Weights of a small GPT-style language model, trained from scratch on English Wikipedia: rotary positions, 6080 steps.
Each number is 128 + 32 x the weight over the matrix's rms, rounded and kept within 0 to 255. Layers, rows and columns count from 0. Numbers have three digits each.

# layer 8 attention key, 192x256, rms 0.073, rows 106-156, columns 128-255
112133125159134147101136211128094056131149149175123112143088101174089199156105128128129165119148066164115119165191119135113110122102137184148062114131116168156178123150114116164168205109163045115146112140152163088101110128135175082145151115074097147144132168100158088145087166096067129158069046120202084137174156139164107128138095195123126168044096134138123161054130161169108124121098
160191164164161096099149141157152074129088186084131142106099140140134129144148122153098064141125105061105123072120076128169125125112112146083143139129123165136101093106124075136158066077129169123165136159183091176112194139105155124120176162104158119086141124118142118089106110086137170180110219097176179104077015122138102105090195101111100106185131108121114159127174144162154170156220
093163085122128143107094177136162188128124108129120138112154133129155130115054129129121143148138112084137164109097144129119109106116134106166119113074117127081101081164139146179116125170084112172116131123116093042086096094157078151133115130093103088188117119152140142108106137091099109095120122070142124147135112145069137145138162198054122180140089156106128116143123149082080140087146
120119110112111102143148146109122170142139119128139123158122104083157181112169114076117099112155116121074153181191119087046166157080079139130139193151192147130123110123078105160149126104082091110147087136158142134194181095132163126158123070136081190121111182131167141159178137158145075167143084119111170092160138153118165130114150172159170064095089152134073135145134166128126109091119
127051069142124037104073161141091133102187151153122132104103186136085111159085110168094145125142070113114152060185155124148140131111103198108083140165115098162175152152147127146131167099161128069092160162146135133129137155105156185078088136163102109152112076104146179206112115120146094104054118155169124108133152148160188060218120074095080145120184125206108086098200133119159125115090
160132146125113104128123146146119099135094132119105089122120118169098070122087143134116199091174135076116182104014013155123166129074176147114150109124143146131133159135173108123180113120166137123064133110035114139137107114173151176158135150084187078160137124152073084158113116133106158099108118129151143110100114054097088058169072110143113145107155163141155125087118142124119154093128
160141131138148114112166129127155138096176129164108098064056170161123148147108079148100216121152170144120176107097116077098170218068130114211101195140172107159145139064132128094118138180086094144117131137077120149137158161083073138163092155126140079161108131154127150165115082106106087162144100120199078155180117197132100113157135132152191147148137104140068113086162117093089145084104
062135174089138076190066164106161109127135145179144152176203165172083120052100198148176104147047137104137165133185143133110120143117187187150175169098177117108132109112165110126084131088122144099159155166050162158104117101145131100175103155165152084121098131100231119141099127097150145093155108159210152117140158179081108129081103157192127122147062125147084164067220163121155169137136
112121140150165075134133137098128072161116114178143148196154120201141148094067149085107194127177159121138134121202178112114144117190193084185141136124162131140142118138128156144148124157198081075055094088085154210149169108051207120119116208151000137146075169146059130178128138130137090118092131149168144134106154148130175083140146160105158122078096163124099183095184104102183138131059
090138083109103107158078162123097109137128063137129165096094117159131099076032091129135192096089135141127095092185119080158105187196058120139148184086138136148143188134093095113097054127090072104118067053144143190122115180150146196135084145114152137121127082144143094000146153173176096134125005092104142091142085121152118120155130183148130136120113097166104166097147143083103146130143
096227111112098104119094094060098096171102111157147096165105106124112058105171200148119140132143062172104116122163115103148071172117189152092152103120179119216155120102080109138165107127127153181100172072127189154088158156132121063121142184174106188156108163164138073147062098159086163224243171159120165093172029087133116111096091160133152111121124136114070227060101202087130114134154
133128090152173107224127074198194075099072141138140093199126132160152079124171148137125125135155174147152117133158089118113050166220155076176183134176149185115106117114201141133104083092221130201153154093140143132103157080086095124085129119189116151079199126123068147108179149181106096127133075069145017128156222078110117158095201100110170144153153152149156145184166097171215112147097
119077111065142172120075080087175148127123167129112062080128108136110171121123097105164123192164181169068124092087133219087101136119149110099141116169078066140135093152070110160104148128089080115097127100074129115110098102097092137175129093136134129139133140189122142177139177136099157112156100185115123167132092075134150116068136120173112105104134049137127148117112132160142131051153
137131092070132161149163174148121100117102077053147095082129041081112121110086050179108075092231084082110083137101140098116101116089107169131056184086113112082143137160111048108141080151117081125064088159146118153115173129122105117135079140071186126133114097095110123132106153136136125197096190090177114096145228083158104124104178095135104133174130113101162078167141158173174151093075
147182135143073028109169098146073146092199145144085221159084109093174121056090126116151070148157106109132157119235061153117125132111100118145130136207074169077107153129216147175141133170099148107097147168107140071182119089160114081100085164030145122136101150124099057119177072165135089120127144178178085035116095125084104102122148178101137048073163098183079006141129075135132168031058
160061121099157095169072135092063095086100089082168183104126147137138162165139065058060131142114039150172053131122129094077141095056178101103128109151117113197110130199093173087119132116152158106127146068161122117099098112141168202165145155190081100168138081160114109118188102159117086078100107101085156142128132134131087080126122087147111104112129135185193191086092195146074165072135
108130222152128161139153126110138151096143111109113165162184164091172191104084116073162147145136140082197189106037112144154113080143111082164148102202078125191170156127056094137114173101053179082161115195135075129126139100098172097077075075081139050096079111161198085078170077094154126128149120104150210106160123082146058079192205104083175100135143039056048095132123130172152156160131
093144182150179151131140104195143159090130085087148218111103116156112163127114145122105123102036160081203156069140170067096114164067142168135155147126110143127144105095159193120049096127102137097152079147019116094107098168143137163123129065110106116142153086104224090117085025077119160084097094159111134203147116072118199090152238083112182174112094104110122113097108253095104155191130
140049147144097105102086136146145094167055141116118181088139119102114139136122075083080117146138074151165189157146076140143093101147097094121139193144106097130127101175090145125212202110080078122102125068168093128090166116165131116061180152153169176089142082109089094110149129163141108151140151133128185109082188136140156057083030131163163138123105072099120086099069132125145153094080
156208130200162193110148101072142137131096134157078136069122140074080193145126146137160128132191134109118117103107148165133127084107198049078173127127171173128106160026077123124075108162073139102198214110198152126057149143200110174141222145126156124160175133112154140198179132176154150095116179161160145074152082105153052164090160140116161145098094108106115144205077154097116139155104
104128152120116116123119098162132104129125153089186066167124154112161102124100081158137124133091157125113077143119238167101122087072127148100164183089126123130073111145110121105153107157109120086116072098096058162097129165105177140149082128169073174158150112134111099153126138130160102085069137096069205187115080138107148102109063107119143155144089145101131115063097138168089171080126
169121090158067171141107168135117161139119162157144124142119150123115192103223156107139165146148134203115220181071255140155124079126158142140164146099175181175154173190078136151188171097102114144167116143120143134176127129096187136152084160187133183116149090150154102228096133094173195169160186225149169105143149055148175132076120080125130119143137095131148148086161133123155189108130
162098176116133128119130121169161133099089079120133152122145085125189156108138129104099107104109079117167105041129153164138146080068125179129092123128147103097130143091060090118148142119096141121139134099153098169168133127097132155141157158142131131120121151136128137140144135161129125130065135127105150092139095114181055144143116158138101100115087154146170140111147103137114148096121
177119106145132150146116182173120133136153145119151074124131139142089105093149121182096117170155138161106159108136068176133147136101152091193100103150124116101107100135121132162135147163159152162127117113139137125128138110147080118119090167105130132073136081090222165100132116120129108122096134118144089180146117119119116168164117104118137158107146117119148167140132161075108106164187
118148077121127083119138111093147130165133088086118135082134079130171149136148185108119125134091140140140136166137161097101133102107157125173100142070128148208133149150126119143160151150125144163155101130105133141122151095120128130121122117154183098108145133134112134144158180113132090161163133111145131143108067138074134113096153141143143159115069130143128149111126123175103126122143
147129107114153079112113157078159177135141126128106153141056112106143117123176104099109143133128100149113145162087103186165157180142127120105149106149133098125093130093074126070114138109122102155146119083113131157130157122110103164146162097130109164099165109093124129134098131123110074086139101104161112136123116144127115090094137148112123141199104137118086158109149167104095098141143
116087080153105134163111121130121139091191160177154145082123112119186168157110117191089053130172154132112125094155105066123129159182096139167136138125142161154076112173124138157126169091095173142127163115092139128073115114107124145122091071122102138135122143158137107145105087118103174121138175088099105167073115141124127086146160166118085103108157082168173127154051129161131117153112
101161129135108132131109177128093083163087113186091089170129129139124096087112110079113116153146168132125131127098108159128096105100082149119121135114140094154137054104081153072094149097103132101129235147112117149097130126169083172226133088102139127105109111128084162153164111126161120127140122156083131151164173131144124094146159138149104170124134071135160185109033225135124059154177
146089131166131109167104132185132147128092151126144083132171222139112093147112091156133140196141158093123129155173112105102100081102145117126079132148115118102142115174096156173097113073123196146153125096107128109123118078172106117107138176148128135167114129112142120115115130161148109134085165110155145145104113119112148142121174123126146153075118141142172155113152133134144117156080
153110164131138141125081117124101183120154110110135157101167074093158161106121196082169102087132121147142113077080166094189173112193160138099176192190101170120139131133150163160093091201127140144095107097120123133115119144157131138144128146118145122129120164158104158120154123160092144075162122092081066108118111081154091131085125138112165155088183099132142098114107141117130124139094
171098113085135126082104103100170165069134148089109146154099127148090116131094133140137093080050139053124100158084132123087106119099136162148098112119158156182105099116125099128140123105100172082075153021116116161195160159102094160150107051131162141110052121144124130120124151168130093143104169119155106166161086139109120206132127133131134101069098101129116133101120138153128144086138
143078122087138112143119072109080090141181122120178118094140125121069133156160122135143169140163180175168160151117060115135093131111141175159132113155163099120160128136155139098090132132083131089128103103068129164167104180117112148132147049125161096148108111082158142168153130101112112186164127052150132150118129158083174093120118166104097138166151145137187143150129144115154123126136
103153107101172191120156191142137137115069107198170140140169101149108056160093067097114114189122171082145125100135150154137194168142093095166133147140138139116090147152140115154126111142138162118097141152151115139085115138132123074174102156106108135198127150133162116123130118120113149123129101123084193151091105178108163161097185071139097169104175148130138064114143121069158175130166
083129142106134164135135079115095136136139115101138144172063091174180115097147136074173195065135051117122177172182153148093173122122155127117167109134116085196120103118163086115080122130167148146138156118155076184078127137087079142133191135112190201097159095089131093127103150156101109144082108121123110098072112121121142101135180128159085084117052165118085152109153143161081116146146
083108142145119115144141157136182117070147125152143103153104175158124091110080124142114125114144148153089155094116087106143125160155150122129162170096119058147056137190094143155149112119159146069076104139121143116114150130123076166149132131090148161110120119161135125098116145137107148042147061115152088172116117076125197107127119127140117122160125126121140151121114155105099133109156
141161128135138117115136100053071141134167145108091134121098164128121140115174071126134136120101143175068189149150149131179195117187110152091121114121135077170117122110101153114140176128121145147149120080112115140111149111096186144154135168156126123114075097135106158136084136090141083160157121128099079131135102106150150132088097154132098125114106087077146145140073093149152078092126
148073108091090151079122122146071125112135133113171133147117157074140120106133141134167146103124089138148087108097105115148102120146158077136109157148117174123225124109147173159151124156130131097087106126109121171106164156112126122107152057123204131105136094161112188102119125108097119142116081040128083136075151142101098138150121101084117114055130173146155152096165127119117151111139
138161199091174143129114094134123097158136180038157131158159109124148144114144116158168139101183107089129154143087109101106100209120050056066076133131096108131088115072120134150109139071083111064167133156121194119112141116124133115066096162145159142096119055100070117123194109118131081071101105151127104115150113106118112182218120068155139140124164139065166095116101107131148126137165
097141150112161135148114139145059133079115127088173176122137150154162148172082068115163148157063156157140172133111156115114153092114132098139121087103125095123137170077112100130055117175112194129117136210144127096116171145062170167120127184088123118136137124153094176035139119120130095159105125064089127109152120206157129139121117141189168085143152117085127170126098142138118097127111
137103157137134178073148187146049077106094174199181073180159126178125170090109134164130136100151196141157161097140108129147136116164123130129134122169175144144135136130149148198161123117131087108146114144156111137159132152097108128127152136101086100137132062154093175146142120049140096113213054114131141132159171123122132110068155137153140135136159137164111208089159206082119117103149
125118159078172122110129135190118187050198154186081148139158078134166149089168125122145087141100082113187122165150172175136091105121154114129076153097122122112100093105173108127088177155156144177123147119146065153116130130154174125170202118199200155110107144117087112090050118129073182168119177103121079118167106110154143131135103057131115086113152175073092112125153105144136092163088
193126127086149142157117121232144119132146103170099097143090167085098068121117134145138155176133115085127069153144116100116153064171153169199148143057108151062109120143181185122164081143146130159176148163117140094146133162163103137146088141177151120102122133125095195112148095144075152126114103082117155203144153115178154140163123134153139158102073110108130165132145169156102094160097
113136148139113110124148138128133134123141198142158155105115231184133187074107137108128158071151130147135116071123123130125163089134123218137110135069074154094119089069142106112156112143120158110125132128119118109147129183168101111123156101089152237154150149190121062154118086173156187109122112140131156116174082124151113121099135181096127127140158205163116108111151114141111142112143
173111110139147107094157173115100088140139111080105146110113115140125143115121099228194090144078144120117148104212130149178106146078141155103025039125140042076142090075104129132161111109139148143130103117143150131101086151129111167107173176170129102118143153157118113151092127172154079166117103115137093146127097142093116169135137127146113112121175156072149106110115145127139084132108
141161113094137168122118156108175095165077130153114117144099150137149097126091182105130131139150150154127123164106155147059101114165134160108107145070128140089095093160151149151111132113115154124124131070135123093130092070171100050122142114133138044160076138102105163115112161082081122134144190087142042111123147149136126097136147187154113153096180133119113184126111119114160118108111
099147106150132126150135161132160095112138143154174094134161165151081178111172122126058133161137150110079156128099132135134078074059128134145163161138115159112116166146092116158135158069123122101181155112109142170133114101080125103133157134059136100171160141174142136110126165121026078103124112102171080135121176088089142138143082154113078074069167127149160169110121132109150050172111
119151159091126094123111128080162119120086085135117154105112133162116124115160141140136070120125101197116155109126050109122106116146132145119144188175108128092137163118078134137149155127074126130103123137110123207152110158168146118185108156195118113091094146165167102131097098136151155104119102047130093108137131131171136160095097125138131188089109133166127173112154187125112140130138
140150126107109143127153155104092176147082187148155083194144166131151132122117160104137141096108165158168096221197136154137130095163137086101083121122167121137121160126093174105129146085122177141098196052143199115117127111110176110103115125149109097141121169177065081118103170139110147099099155095169112103083118104160167171149119136115115102127070086162072169152064114128123145167150
119099106106124053101115103140139116140134161101097164161111168121139102145190100126160129200097109110152084135176208128156125151119136099130158149186134161155119089200118072156105138159154144127110126091151099117141175089121088099097140125066104164123219143121115091129120146152115139180099133150133205099099133168081129135197080103165121106069114132088128120114225135142093150138137
115056140172120123119110086158112192067107094153124137143067109132165126096134073084146164144144124123076087148101111077089156113108145180116090095084137081124099141077155112167133138112079132079077105135127151095144135100111157164131074123128078128156172146173134118128116134134093146118144155105057120115142069128084146085162071106131137128123110107127141141141081080153175130112080
086125161142111117091152063096121137096153113149121106127111145068108196133181086130150115099070032105091131116128119115139115106110126145141121169182134128185126175154192187158158165124131095092137122177154106122126110090120115124106107096144181149123093112122045132182078125095102127151135109094110169143127065154162131115135137127166085115148179132099126124136123099115109111088165